python train.py --head_dim=64 --d_mlp=192 --activation="swiglu" --norm="layernorm" --rope_fraction=1.0 --init="uniform" --beta1=0.93 --doc_mask=true --steps=3788
Each number is 128 + 32 x the weight over the matrix's rms, rounded and kept within 0 to 255. Layers, rows and columns count from 0. Numbers have three digits each.

# layer 4 MLP down (transposed), 192x64, rms 0.154, rows 91-162, columns 0-63
169087110108118129131103125126160149119154156142135129180129171099118107121140130120118107106146113184179094146099090088104163122134153118124112163116113177057165120096169064141142090151093082
101159106113099168094157188143156049113116091146108124091157094146156115168139173135166087067118203134106085150111122135144118133118136111172071152113203099132146153129126137097079140072175140
080116130141136113056075180156203154196120118136121154112112163110103151160107096195113169118150135084103142119121161111174087112096101153159115139154109160171116104093131145127165146064146125
211121170083136143159218111154161157136196123121136116136072129125142104127153104099105088112149125144103124085095126123095105082183106155116083123092082163117076154158090135113162129114227147
109122164070124083193110116162153091138127175151178116153174117098065113132109168109143161097084080106137089179086129202122099126102155146099122156111108073137105132135172167104080157154136147
088172147097119101094158220130087165130127063139102131082120127170084128147159116140101118141147122151106160122160106116149126152153063087145227138187162118125117113107113085138130141104106154
120107092100153169114146150137129090128102176116098139123070123138180141119171131121157122153061124122120134178158112078145112141034103151110096126100175174147140114175174141115153148091091143
119110172120084135154121089136042070137149100147123124143149128084141125197161121155175147141142106119116124108097129110136096132066131154097149120101146111124123193113142078181095159172169128
133126159125164139150116100117058106131190127156122147112122169114106115138155089098157143069210069128193123095141182149124122094173082120118119107143144169114149081137101150127169108152077160
198049112111051182156158108164118166112088120137170123117095156161180115095137146169144139117144160107129130088170085110184070142137164159096149129148145099121133077167103071135127154074055098
110116073134152076078127165116164174174086123124099124109200083130067151112141167102145106112101163114069163144122077139184142123133174159103119104157074101165150210139107182114143091126159037
117138064087119153031129157138196170089146103144130141145079116103098150122108149129091119080121176125084130118138092180137119142209116146134104116131125132155102165082154125121169157093199096
127130159173149084170153101128094172100088210126129133140130201118160143115098061143104100147102103077188145095121081111122142123101128100193118160132080152107151104173118201119154085152115089
073110124108143141122118119155147066075168167136086116110151155062098092146116101114160157145096171099127093110130088172171144135118102123122122167183166153120153074147150146181126070182191088
157111190102156147141160067126135169100120162129104178140080119162127207109102106142207077148170158088152121131152136096104116158095104125146096135113088113118091072090133084174126120107180162
102049185084088168189140134149184148162150071099128208099169082122165138132125166148152109138133081130149121153092080128084067107096126122117134132123208106184069101175122121108069109186179185
179190082130129133199159062157106128131119057158130110123107070136072138118104164118063103135206081201120093130095088121131073155150155074152099121114158157161152106114139114175130133189088120
127129084136115196134136173113124216175082120165103145159179108121071128129074110161091106102078106118173195104123113064149105129127112113127139139110114159178165140075098133172162126141100113
177117080190133113140090104151174089187048146131183155090153142138114135143132223128081075165105134125158135108131121112130115137120131155073103095154094127088147145139097105119136174098153114
172155132097110186167165146059137164129143115088103129097018142143098119108099135087149136209161113118167152177131157114087081077173149115136169125129124123123111058113112148112103147150146123
171175168129100087218113178113138166114098121130150090146160138081160054191153143161172106110150134124129120114110102084153119193084117132119126067152119153118144101158146043128167104083131105
069094137189149136095156100163194129125123083097157112168167181151109174079140141109107149126102133153106070147116198090159104138116143130097132162076122146144102184119132122109134108052128125
122139141139111118152194113131136115120102091127136133126089136137131138120151108126116141139146155094123133131113124115165131123139181151091096103124137138127093110132164128148132126132105105
125138170129146128159125175172116160150131088164104102091132125128152133118076162117128078142188153144102108109093133118142092120156159155152149090111138132089117172147135186111124133106061102
121063128110155128162109120102105167146136117130145138128123122113119145112100172148129144104133109105170100110134079132141113128101130146122131116172113082130116183152149113113143151114186141
218129068148122150167150164120141089109139178100070129156110112087108087071137077138223125135172110128139117158117176095105162122138089137146143122114155115116120194141129107124108123150099122
117159128169109099158113117100129124186150091124109091161124114103172166159170152080090158172123107155065160125126112124218159203128105111077105156073078082138166133168105100127170138114103090
152125103151167112187073181119094116165126048153133115139078102119153110164158056159077159163146061125190129138118150095090129072121135117144125098131155082158102126102117170203194160143078120
108206152129023127162097159084159143151122091117132149128077122151164118118111093146124098095063075111138131168134158112173129117080176121118153122152127139110168131090155189122142098110152153
138170104145176093125074131048093095101081129088147144158127095140139108093101136186146122121135113087127121132145059133164131108116116171159190100176124155147156109117144094129205140136135190
143148075181170137111152154138171192132125104152108118076101135134129102149161115069173161088090133130089112110145102144138090195161119152109188108147107152068047114098141141119173124085160123
083160114090118112112149089132139201159128150155095094137186143124087131119060158091080112162143142134141130149115133134140133127170165156103126152130137115111137134167077128166109095123119135
129151180182131113084094185099159147188127076128144137137151121120138131116101081127116133107135162128115191068065144107150142113090160086121105037099111129150126163110159072143150126082182138
149152132181120129151154139151104125111178114124121118121169137141175108147082161074101081122112164142146078130078140156149167096154089096168120100137149094116122152077112115152085115087095177
098137153109116137136187153085173128089121163113154076143163166155108096143112089155127108152170055140129169125110142123095067115179153115107099090171138172094124105111139139114119138149122109
159192030109114146158080148141156153179101124114115120183130109116191094117105097117080154146124081133093154129075123139111121151163129102121129147191115114163111128098177141164140101087167085
158125100145122099080157149112102107103120116164120124166118159082131101102105096152132090130106178095170061179135116101151174131176149086178145129118068131129134178188158119131144139093114110
091116222116184127132099142086097113165188123102153190153121137079147089136143097140140105137112093155119130111081108153165120085135123115160121089133126211148131070103123167085100172103185120
197120107156164102116073233123100179181128052077101123116122133153073143081130098090145161111166112118088098095142117123163121141138148088173106112138163124117096184112205132168074158125067140
188105135083124109042143100093172125098128126120085135127161148136152148067100146124168070100188111105149139150117218149141149151133140112060090137114144121073043137156106142112109153201127117
113116139131119159145118106100134208129113086140207150132174131187069117073186078152070118129107144124150105116147113106176146124148113133140118197130106165144149086157108078110067132144198099
128120145086201121181117128157065095161122127140142092133122092163092128110123115097150162104120156175179155119104142106164094158080121143108120155123170099117179091162133168126120132084110092
153087146075133155148139160171118100147111139100186116108162070151147172110143174175144103167141147174128112162107160133090156125085042104141143106140119123113146147115124125115105155164051083
154128094133192123117115138113141062122137083098122120088150077170061162152178090090083139129143077151183115129163117184120192103172136148117104099137121080125175185124171158101092093216109067
134160160140143177148123135126175091142127174116137077158101121151095128129142109102172147140141172113093206132139120113095193081138083073140101177114086109149152137129089108135136116125117110
145051166144115099103137205114148181143142111100100152103141197114183131132154095139175145099160110157179175107069206101099101110103133112089128099087125164088108110140117138111090097120154138
140088130038075124142095136099204112129171109128125154126124145124133128162124117124099093137112182141091136096141045174163111139155151109097101157123208159121135145113179086111148138147094115
110125174125107090124110141166137102101137095164068152104199113150110098180120121100104110114117115151136154133085151160094201135117144135131154081165099101150114135112136184103093125100139133
156117058154089143055199154116107132154129157207184147137118077135121168137110152138080103128158132117112149120167134112109153124167140099144123097107125124188079120088134114104135088088169078
171172082076130150138152141084150152167096100152146118140084087127116182119133108088103153094123105195154107135156121148175153158132137170092100110052158179135155115038112112125139086145129131
125176126112166144101143111162087088126171129099138125156116137124179122146192140161106112061232061112119178138129117104096062109073168130118127077118129091130129093122109130132079184153143170
182141167133121154157144140128103180128154138174145119133156134100060120087128127129132144159166106151106103162162079105127092064107077167107096113133134121142167106092137092073104165182146095
180124144060137111151177099170114066107124148121141129152131065041143111140167113078170130138178148111132103144135158137094087073061117101134100144129182158141106158085201142167150137090094159
092145130104123177133107068118192130193135089184084096131121108134115158142165175095101156124144146113127205111118123137144118130097150116069069090168108090148113086106070173125164140088188084
135122093121190103193070192112078124162140134131121146174062108174172103118116126122099157136110180098164085113148163108091100147136149147118147113100127136114111166058147087092076166076109129
173128135107165145184116117186121065128147123181177167129081099105090156146109131111189097116049153132123133173150197116122122119135112148113083181114077114102197096116129103122075098161127108
102158223071086078153128094151093111180178118174158176143115116156074141094132119138143169174083110118134116100178142140124100097078149136093114128152144121126138194147096071099111128126109159
170102158116090094108137112082200128179131090167159131127124101128084107104167119156166097145191090129153158092146131130100154137096149114122105122076099111135165144125146140073119136060162203
094079087181118076148170092089176096126110126135083122074100121111096152165163117070149132110118172120142137131072187139106174190191150136129125140153156157107132125128143092132116132165067145
147107129152102128135143139150136073117121125148087112141138145120128107138114116072059141103155119112128191160170155168100141137150103184117106141180106147107144125077127108122112134151094144
176142160165062103091095114069166102173199150107122156090097141128081149114118111180093179127116109149143124094097121122132162096134144150120132100095127173115138125166120164125170147104109135
131072140153151154135115098172157062094104117153157131129185080138145092132164104115093132201129117104116133116070137143125115145140132103103129123161109095175149145129136082117139123158165102
202150149173133091106120126152106091166067034146130150157163064073128145136089176133076141088192121162105135102114185126131102138098127093079143104101173096098103157103164134180119202139143174
143106081111125112161124136141196111149116120114113036149149129145125114182120096101125127096100190154148110140154158100071095179149099156117057175114145152125129091079082141132190120102132137
161166110099173112165044083197166084115127076090123072135159142167177113096098119120067098169116197114137150112142124092168146179141177117111101108124148109152135154083076200127122111106164169
077081127122111162179109091107102132107146197151140089106115136130114148145116122122093131146129127072148132125122130153136109100189152113142150134211174086077145131079137163156145112109130155
144173107138076157064135179099165149157127079123157167122071136143173138138078112140117096159104092139125129153125144100126138130125173114141130143139133099129132151134160123084134158073117106
172118096144136206134100148113047127196177124129118142110155091086141091106115130123092165155170093087136113031133103128109084170166110104151171126133130164084113144077124133126139158167166195
110152115136111139112150104112141137118149124049158136100092166174198118071111157108172113128108123164097191137116103090141153137149111128179066101099113172135129101180087140116174135074135106
145143117113043093082148117110183161126090126133124127156106133106169119084112185166143109084130175105126098147114109131208199129171158130154129104175157093123138075103148132138148142096055112
131118126025131124141103120141154115114140152181110162143075152092024188164076116115187120124097152167175109161160108099082124131105164122118095157052137112183150069127129156115080120164124120
139152094157136124135087182162165172121133142194071136087106121168153142131061117146098130204146095124162152116126128163164130157148142160133077110061084098184117104077122202068127127108132104
# layer 4 MLP gate, 192x64, rms 0.31, rows 92-162, columns 0-63
086148096124169190132206145090162095144134112120118161087096186092104116135155129099118142128184152115125185113192186122143148124082142137132184105141179167111203115124146101139156158194118164
111089147178100150102115146145060153255159105158116136181073190109134206142126126157149139168159124111073103129130136112135095114139132129158064146196113143170136115145180058111072163116136124
115124140150128147151110108117128160126133170181102098045144162096096105065168148160095107098115106131154130083117119111139157189125142164164130188094062061134084125084174142120104128103123121
183134136153116128057100094088099178103161126136139099120100120154097097112100161142189179142099132134116138057131135080112145087116074174136141162094171099138132150140154173133137132107160107
133142114139124133127162130138089171120126154123103168125118131157093153099109104166170121088113119060142169179100111149105124076084113096121169173154156129093082150184094110144119138089104116
138137129059133126130066180136094139107128202092204143099167113134161095112151120079099091168143154149166108136128134057178144153125123112111127167146141164170100121131139170152157083137190201
079135105116094164113155114114155150108113119144162123134136134128168180188168115165122131076127168110215118170126121078148152154193121131185107145166125151069130166183118153189147101131163137
129154210121115104161131128151103169161135150114079173135074138126095133158146166092134142117171163138087120184141100188162033102147178083113124170126199088113132142108135147122113186093094155
063105101179109112103097118098118145146126069183133205152185119072136233118160091130196076077150143118063152137098133097106129131118126161156091136088135098154100128157166140170113174166166161
127112149133102182068089114061120118087134136152131119141167071098123145147026157125141134140153056074120154101139126067161133094081133156089166113151088076168142138135120118220174156166116197
160124122158068188124103207090153126142097174155187076133183131146096171110130064088124158154130155118095167118152105108132129141141158158161086165158159087131100209145164102088177100134149132
072129114139106131124072119150151085184107184090146165129180144120064078122085092127157117175117161185096152151135101137081157180090116121146133086115107085101085077151146077183175165150213152
118104123140134205119114092174119136120143099171153130112126141101128161135110084152112155098087099128122123113131059059127104126142075157147150069190056109073104131147135129112103156086115104
111122073126125109102070165149162146133151102125086137080146134154132068100139149146158165096164129135177167110109143101132112087085200141167121110190164096153142120099174130114159082061110142
152112166184137136146183150039135119133087125075100146141094147134111183175170151135052102187101155130119148110110081122125111097079090161144146166177156153103074163169134077126132165181128174
150164116143120100152097025180087172123175084099110080158075123100068118126070179071142174131172198106052114098110085170166098128121095100155138146159206129139185144100099109181159207159111128
143092119185153152131127169128122172088127162139098105123103102159152149150143109147170154079140146102119085132148083108097102089115157092126115148169036103131168191106182113135156116150112191
142085123165134107158115133113144142121129151131086168097133127104139176093174148149123112100135186105160114164166181119126120116170101126119102116107125114039148124167103103149184098104127126
086141170099170142144153102112152142123067138110106158107083121103152095106102178138167131087133194108188125171063122127086131142092114128141154149176063116128094133128126072137164154160098179
107125153144145131149113200222144079162128138100119128236072110163132117129107165168134124175137124148124069142152111166128153125119129079102165120095149171159111141117152122129156120027155111
134163117156188058128152155167111154173081085107163115164166136172119170159118172047197175135113146113064141144141167147143138134123148110141162128118191101115156213154109170114095144080073122
111111128136097116080115127103137148120146137135111111170113145153127132120146143117132114141113088124122132112144141163116106120118126140116143145140138144129131157156109118108119093149139122
114130200138122123150134122114110149143148149197152133131112124122093153146103129143116142067194130143118146136133085107124139117183146123140101115097147085114112135141120106128139107140112096
114142093133118156117123114124098137143171143142140111102148120103108116105102133141124145105149160099141136119135127147122121163111125156095105190160102100104153128155126157098129126150128128
105102126118112157149170084138152192088157160103163127150133150127109123123143141133138159089203170117175097155112126154166044135093235124157105156131067114152148145137129145126105133166130111
109170140120091163109024130083185073122066150137192096143117122163120135105127106075132141199138158140075115154129133136194109140140148168140052148158160150142119119098095158155115142106129109
076152183147136136071145135168100168156127125175143152149108172115122105166151139088123154159186152147045113144095122133063148130130122078114145120122043144128135128109166102120136121085098092
126097165098097142121087091161135130083157117084074152143131199164124135153160118068147137179155106137144157093153088078194137037182125178141177107137113138110148147089101114126113096122077130
072150084155144135140106206146101127127162190141113151125103090133125196147076179163110140110142154067137107128099133153149111139089133087109103126121154117125165133132077100175062125162162134
150153122127155167096145126153154076184136072131134141174118141098099112133131072087177153155138182143135123157160086083145107124107095115083165086165080166136091101111141204139179143107197143
147172132123110149116102134173130140121161074146135159118074155123152081100182167100165157150132105181112158109127144092177121101159140175116123168111096078119152152150126142157123081168152118
101059164124143155106114137100084146089136136112094118160135154161131098131073126168114167177158126116062171163143129122182145172117152096122125080132058116075154095165108124074195131138166115
108143142112134177104125156087151117114126059184152129149093164075135113149164121154136136139154104128107088093071125135122161114118149103153138081116125166186136154175158192139125101176186154
136119084130146138124082100133117117118185182128112127132099120112129152152126158074165108105128141093096102159108161121086092115089135119132095122107163120098147151098119144129087126116082115
177145116145140122096161167173098111163133111136185162126133162178145107143091107147159085153109140084109113137175142108111120120154198196106104135117142166175169116102156204193165158036173136
120092134148141156169169146122105141174184163128126100122162113114090115145081072123170075121105168135137138132146151142152149119156117142146148131135102083130162215196110103138121106146168149
121108137189158149148142112098127098116133120129143147188110129090054086069061140086115065100139107138119128127152099151158124158157065169158124145092141193097088153136121159147179121136146166
140083129113178248182116135128129117107157126158134140131176162154067119134136125199164114140109149111147143107148096111054153153139123165087079112134114184100144136116097115099165099081171147
144096107170123169096108112097140062149133107138149184185135044154112128130178175109140127167121157102201139160091161145151142163100174142132129122138134143124099187110106123101193138106167178
037085115099117125117147111132116111119132114154075109165155180179101143107106174145086187123132101170127137092140102144181151159133099188168094238174126134088096162197138053155140154153170108
184122074104101128148142095103121147147162186144095208130147157137146116140099144143177100130102148060117137146179112169097130137110108144098122086166107170132162151124101095116119197169113143
174106116134123162141065114130136166148121123179109137089157106175167107113108167099121099131170089097117121144161112079167166135140122125140114058092082120097126149084106124160171138146099102
173135163113108104080083137085080113135172092087073179109100179043086129096136132098085056113128128166138121152067133157192116114071111075121137138092065163122110119161083150096082130097174095
126169128107129109092077133146116160115138098131138097115166173146133171154086137136126126128121138121109178148193151125111082146110085175186104139115120138147143167128109131140138095100127136
201069089188112135165084118108114115135159128137130128133094150143139149158097168182137146167165142123111164136133184090137153132116122104136118152094155193154186150161117146153084146153191142
169128162120078113082154089088105166168116139106144157120159086107067120150088143102156154136114177161108164140112111107142080100113167163129111127175086091110121041106121120190162165153145149
155163126135117152133142145129131168158101139132127105172169155207110150123079157137172146105139078101150076134134148193107157108126172112136149171159172135159134160105133147139126113119099132
128134136144135143152173137115181108114149123118096148167060136105131057122170151127192093109146137117082127115098142064150135125105121176101166119071126092082165057139137117175147134155094171
130107092160127160128126183138160112130100091178114142165108147140098134117136175157163141089194116096075140109061138137086150153089096139176168099162096171150100080124094139146116166127127128
133146171149149081146085107161128154143111121094128125160142057114123151104162191136156169134180176159155122117116172010159166111150094150125138115092095159089102188123116142093200145102116103
131182141091076089097109070149146182114115125113105141119130104145135097138139140073163142167119145149087116084130122135174066069137196164180172163113139115136172124143100117157071148170148158
112094132088153098105084174181077106147151141163053114182137120073165155143159119065140124139173071082101150123123110112148162136113174169157107127175176136083165075141125081156132185095159102
191124137183162088143136161078149127140108131099105179153115127109144090171096112132167161174118152110142045156121115177158136172146116201140157198143143104062145130140117081131166126128143084
141137173142141145174155112065142146100099120173094120097070177130106117140114168181126208113124115100145157102135143086113131151140121151100170088167123087155167184140160084101074187139092124
088147107143122136080181104099180111061133163092170113127147138164120105109121140099163099164124115147039148078122094145090139091126121063147188110110120097173108171101144107195127173146127129
115100088125157182126100144116158142110074111070140187112188104130135123128154133155126121132113159106179125142130161133117130142130137183187137237117125148157109102081102170164099138124118179
153105166160141172138184096115123132139105106100137125112130129170093151163112135117139116174121079116139133098102108137116126156178188107134210152081150133069164111101184074172090132108118149
150078129159138125091130166105122102156124164096109152138138161089099156096018130111133114160123194168134109108095144135158155113148154146104122122133124143147105057120097124123170104115135090
128135144134130113094151113133147132120129119128115115126113181130169131133122140101074160123136163084118137134148095170111133145171077141113116113193127125128140144118158109114132125130109136
136144159184156113107147128115120107131115080126164120175168131079110172116102115117174138118135067126135162114171097156166142135133145096087108137129154090104108145155178149135106192122113146
147135048098178100123141117160172154180107161123126126098100190116131102157117140145115137113135146123085151125167109168134102133134122093179143140131121140167128173143118088123131086133090117
104094088155050149119063107131145123156120134145089114122113100067111172134075198126119126080114123096207122122182129114126070158105170141127039085104097065104185126151129095118172150092129170
156126137144132079134131146122156098161120180121087148127152119174132095099129098061122094118078131163104177089152102116106130102173144086147104170124149138145108190117136113092140088104133142
106109077095063149152110194155146159122210118155154203158097132153183170076161161166117189082130095092126152113103123109107148104097103135113191145100154117138140212160097147119115070124158152
157140114128147092137055098119132148113126160092124153168180099120097128117143108111158184157100106130131185152122101121113144167087145156123158119107182143184069090171128111158179153109160092
226159110171180146160070114153189134133110186151139102164128157189099182165089130110139181148097157164148130150178174106119118097119168159130128120180124091074142155104118099130148120156089113
145076143173161159095094080157151124160131150139150198158092136027083099132168130098124159173138167152101086097156161106149071108157147122161091120149177116107086120136098092108115065113058152
134167139143097126163149131098085158156123130204058146129094113125135167122112160139120094128139135153117152096132111086145142081119094164097074069112146157177149110155076164148176139122164117
115070137100088130144133111037110155103106115105100102080114191102116099070138167139072208080163139141141128120194103119121143114152126168135162144141099147071168133190131152091116128143154093
114125178225174154088121124064068132117076065115174163140116213152112137119115062082207086163174160205143117136047078175170098148092093101153091162125113129112150140090091098107153095092105043
064148097124170150187126136175183126097119182096099130094114153127118105077138162084161153158175164157079144172188161149150129110138188142141151095184111089146080111111064102099107126127088190
# layer 4 MLP up, 192x64, rms 0.284, rows 92-162, columns 0-63
189098136126170138114103125133050095133163175086103100138117169118130154150164141160129154164141115131107117171194107130091112107147089088125120153124104163175156130106142177073125142102108168
172133124145134138000159119134110110074101121087183086141107086118130109163193111140152136130107131115134222080151050096057134174085109113131136201104127104160149130133117155162095134092113147
163178108137118134160097176152103140132145104147137062162127078117142153176128084065132126080082110147126087073112091094129148083111119126056105083158132130075116123116088180077082122090159098
112192157181209139136120119127080120172105148103177164098074106125113141123129083148145174102130136139150134134120082127133090101116141112129186188146179091114124109098099114134138128150100085
125151190172157127162118103144153177135080095103085152084113122152198149170177143135158128099124086121143159141108167118130140129184135132075133180136182156112203156160189138090132110082159106
107054094130122160039084155152145087124132119122091138144121090109105168087120139080114093121095144137079135152146133092129131157098070109143080131154133124117120136134169154171092073120125134
100154144118102164092156090136122223126121119120116144126138108116157107161192143152122160106112129182135163160139115124121147100142133158164062140079126152172181138095132120082112093094172157
134117172163210125178102162122144103136143090156081103181117178139123134103191116139086107150127131078140150141123117141147159077096151168082148094175182174143127122104078076132116113136014138
096105150146166151078198103115093124106127088096098150108167132170071110097087128175145177117131143184094181119101099122079175219120142162085096122153169129104124157105068137131106154154131114
097129184154144100104157199122050177216160105113113108119112141132163129104129124046095179153110105103086148134105158109165149144123112185152122099151107135169090094153090072033102095152140096
139152196140143127099093126144101165099192152131140144118138183162159091116115069096176124126083143138058072096103110119175077118131091111134197143082139191097172091126186130074135135104088139
188138129107095124123125089149113150084095198186109121082105128107119143119070100177173158128134109154138148101089121168172042118143133079080142087155109139221144146133145101143157129042047090
190140092160127089147164173113157090156116124161167099118143155151162108137161113125083068088173104089143142164108178108106138107087187130154100142094062122157176182093152099106128116094106146
090176089161115115091155102156139118133161104125102143172135153043122121145152062135120126059113177124101120092109115155057124139122100137151054166092077064133162070105169124141148104127133100
053151082080126174145195049130126115131120135104125159172145089100130181183114140153129122129085122111068066158113105106070180098212102143183154107141152116151095116092158140121170106148129186
133126212131125116118168196136099055086187164183125167148154162136170127164174118119226164136064108126185148122176154141114154175161137140120200109120128099120103129143162133157126124110092180
127164134151111086146111115175144122166123124116102162096138099102140108109179174134135118123131148146117103112150128111188135177147169223059164157125121184115130138111108146122128050159167039
105128099145132103147101158093173129139095177136074171108098176077123104110143107117168102091132091098224101174161158143092113106062128073113120140075123148116126173119158124124086103073086088
134088141138140136091145065180109117092076117131096125111095135152185160159137184174167150117102089109111216128130114126164066120122178136150125145076098097103151062144114177137150076091115087
130173149129104168109127122134150155169113115138207107106101135087169145117086119191168107134164107087130122119123069112114159196160130193162157174161164110055153168089155126107090132191099116
050182101115117077121112104113162119101107147090145128116149176127183089144116117157124126106152099116104134106134089179107178122084117143147147160141029062105134164148151224138074166143156111
101104128112118120105099087114116135122134143145153112183139123149124139101121131131151135136109120154125129131108144143158095120102139125142133138119132166150132124173117121105133148147156151
137122108105144139140134145095124141152071141129134113175124157147103119115124144115129149101121163134183150140171136145093139102090135100097120089135196076121113145082158132144157149158139147
138154143132146105080105175148156111111126132128143140145114135119135121119177140101131126144130125192121144115140151114142153093142153077127147090131154140135119135148099110149130085127121123
133165142148148127113103154165174103092128186128111156103135098137097097089122073096115122123102102107035120147127101114075112129123145109133133052174151149158133082162157128124183139096134113
093156168115086129159096165141131146119137118038152120141135092158110126167103129104151182073130112163156123108197142143192093167155152147057153112142143097174112091182109095117077122096119136
165147113134113164151115171197171150112140097129222157187129124168094180135097141164080182160139107185130096118103164157074098120123114146150130183168159127139134101185134157117114152096137075
073104123073140143126134103085127124117152102102100109152157135165088075194163158119197169159192145138174066166112155188130158150152130119174183159159099160091112128130119106115091108157163181
099116110132096146173050072129150214125132102118121114122119120096147117105134144148147122124060166150118168101140110126114080142096107113108099108120141118149143050139177161167138093160127112
098184176118177142150107134090134159152086145101156114121168102083143155123130179106186197141094156179192134109074108132165087102099082107145159110109099107114179150072160169124114140179173134
179135158154082120130162124144169116113101115161103162097144135131151096102122136092133148097135180140107105133109151137126157123125117098091177104164158165146135162103171171131119168090100150
101156089146095158170115108124165142101127085158187136065168146052136140113083111081188136164054206196157118107154121135074116110148118155146152111165142101132106139089181147126188125126116139
158091147125143151129144120171136162138117105181142157148092077113093133138158115125165167176130184117086202216171111137083135086153139136125137170133113082161141151159150157119164146117102083
165070136158123124146113120101057111153102105127100111133116105112135093092139138087116135107082148157148126118134179114112140146111101142127134179182136136129128103140084120159080074132121141
131164132159057031100134151119175141110070105089145134104118115180064109130135163095179075159108187127152107171144116103138099093101150134081122072073169092125112126096106151061188166083121191
111153092126105081145152147109151150155139155146108100144147149120179157143169137089139193085120095090105152204112187185176133124093128140083127127158085110142080107111175156159159128139114154
112165094146125102136133193108191180119119175097109199109125107159089102134142166078116099101078073087158135137181142133142129167111134149161140120090109074099131088157109115108085145182086097
146146072102045082137087162144174077040175183138174181156126180114098108120117163085138131081147181103096194152125155100127120087169096117091090126154104086134185108176144142086173107167104154
151101092074143089119144139136138135108138146162078126121134128222098159100076140140171121151168124142194111167132105175156128154117142140102159111124143140128127125175085099148156154099132128
129132152096139107128088124084153106169110096083106133141150159112108162096085169116079138186117121121058149104103209070119105134117135155131117125149161154111087191127091186195178120163089110
132089076098087114076149134149151167042120079126127127152113179096098156164120102118191073218176144115079132162159095095152139078108159163144133112133131190174117166090124132114099097172101138
106103156105099135130165171148150141157070127081099121145135111068155127124121137150113031124139131159096122124156129126142097108137124109069121152079134103098093121096176089158109145101100141
104157156132171154133089163109099118180077168084103073136165090140115183134155101127120126145158142169178068209170140105164109065086121098095175188147128121069126110113197143130093133126119159
101147123157096160132158068113133105114100134100120121148072150164157147108084121079159124125117115135121112113143120198084128085106111134135104143162184127151116136086156132127137097084116117
145113116157110120172122181113193090080118168153178125159088110170105144077151144147120048095093104123120094132155148082111163137081097176140124118101115165133125134166132136079137120108130090
164141209107130138172138148134148151097114085071119112128130106145127127100101089096147124056130140102095132109176083082154126146116115088052134107078109101098124187153125128155075116163112125
143159103214158158094072164160120123146088147101143185136124127148145135095153087091123126134165181122143086132157121130127108141124118150092136189130182161100168154138154124064180109181138123
192137117114123173115149143108121150191122140100184067097168119126068091111110098144121100114160132154105159103138148153127066052124068112138113089100115126141149145155143107116127119056103104
149119094154145128181120127181124145163102119147159157157161090079104147123199129137171123123119128134117141119100095114090214083126118162187119085126158084182149112122111111122048110156168139
164154093171085156113031130134117143130146151101145087138148152160090147062090115152113101137149122081102164097088159104110084074115167152112116082053170064110145095094106136099128121097152101
138120151133197124114105168080094119175143114110101086097114115162087127167109166158108181117104161126172148118194111131090132183087098116127070108145109103123103114109127148135058186141106160
197098154094126126160108105158150129146125148088159214112157121071074097119169153142131161122082157102175098133148120142151091144153094130082088100128192134172122155120102097121181116119112119
150203100090153165126144129144195083104114124127129149138147111156209087168134150086171113082131076122084100116128192108122175111077129110161175125077120103160125086108131193171142158112093160
101138145117165119125142124088092149138127123141138041093144166115168133093047163208102191081162138117174165149138107128041169071122137130133168136185090075131153100141109100157114096130179157
063145134135112159112099100188180131146156158108099106128180089154144164068196149134075121095150103048073116173185128096150135084149161071123113078086071118125141112130109103139114188101099139
117161126129099103122097125162157060136192156128142096124132103150122110104146173142055144066136172070162079145162097086135110122120187127106077139141143128123125160081137096162141071145144099
169153147103120142122137160165086130098121176125137071112121093100130113140114128107072130143087175120114145141163102098106125119189121215148166193171163131219089117137043074143093110127153111
170131116140121121117168174120172093147163147133102111149180159164109082101142136074099076145152194160095144087096148144122139134115199120132140081138172151151167127141132091123134090153152128
136117137084115160126130111151192139106118094156147080109145131145159106123142114147123173139125123113083138113120125111106150110139132174110159160135145101131120105124125138110109121080145121
149142103147142166120132110151081170136084144132105132133092108041199141099100113118169178082135138119142162106105181120071156142137107099150122117070110144201101060131080110118126113138169121
126150120151065095116132157062085129130122124152084128122165142117125126191126164127150130106099138149138123147114132096105109132130071124130123154107144191110125157134051121114122165161129136
186086077114154160136134169070130099069104138181198141079192136118108075079131110168113107080132157116142140153186073063125034155142151150137132074127103135096133137142116148150111088150159182
183112172145124136123158123084092098130068080135111138146146088156155102109117121124124066059078099120086092122150082129111183170118112120159183144124181101131056121137065132124078133131124135
155132185122106123108099153033145120085076139167125091122139094087112100107109158183104076070156138187054103147124174114124118108100127157113144132103144145119075103068127131154144190174161082
130147109161123103084150143165084165154110128106143141118158123119134094125089133165124078087136136136149110159098155124094178135105162201132122206126130052078096167138111088114127089127134089
092176208140137146177066132183118134119167198105109149107148127112126118124096097094067133127103101141147124130153108111119169108109140177145080133143100083087113115164082090130179117158107081
121096102163174135121076106077134104146167086149141130147152168137099180152097156165089070080132181101094107164166100165111118142189069096122100116158139151148138104187157141154134102084125081
153120132115109125088124103121074064081159116120109093155035164071141159082135146113109192163112132117095111146113161140089127144132113127105124181110100108144090116118143130125087165110155121
122136154155101127178155151173154076069099122131100148146144135151103148172106128119136118149101142132094119130201121139114106154139154149115155186208155191110183101154141145073112187126120215
109157144144146143068166078177155162120078095113158176109133133182111122132099107097098232157092119171123119164163123114135116156162068163185134095079215102117128158111123171176129068110211062
089149109130092131193080090120086186121135181057064083107197140135124118019135099110128147120091125124166150061150120109149160092132116143128119093080105115128119086165043076061148127167151119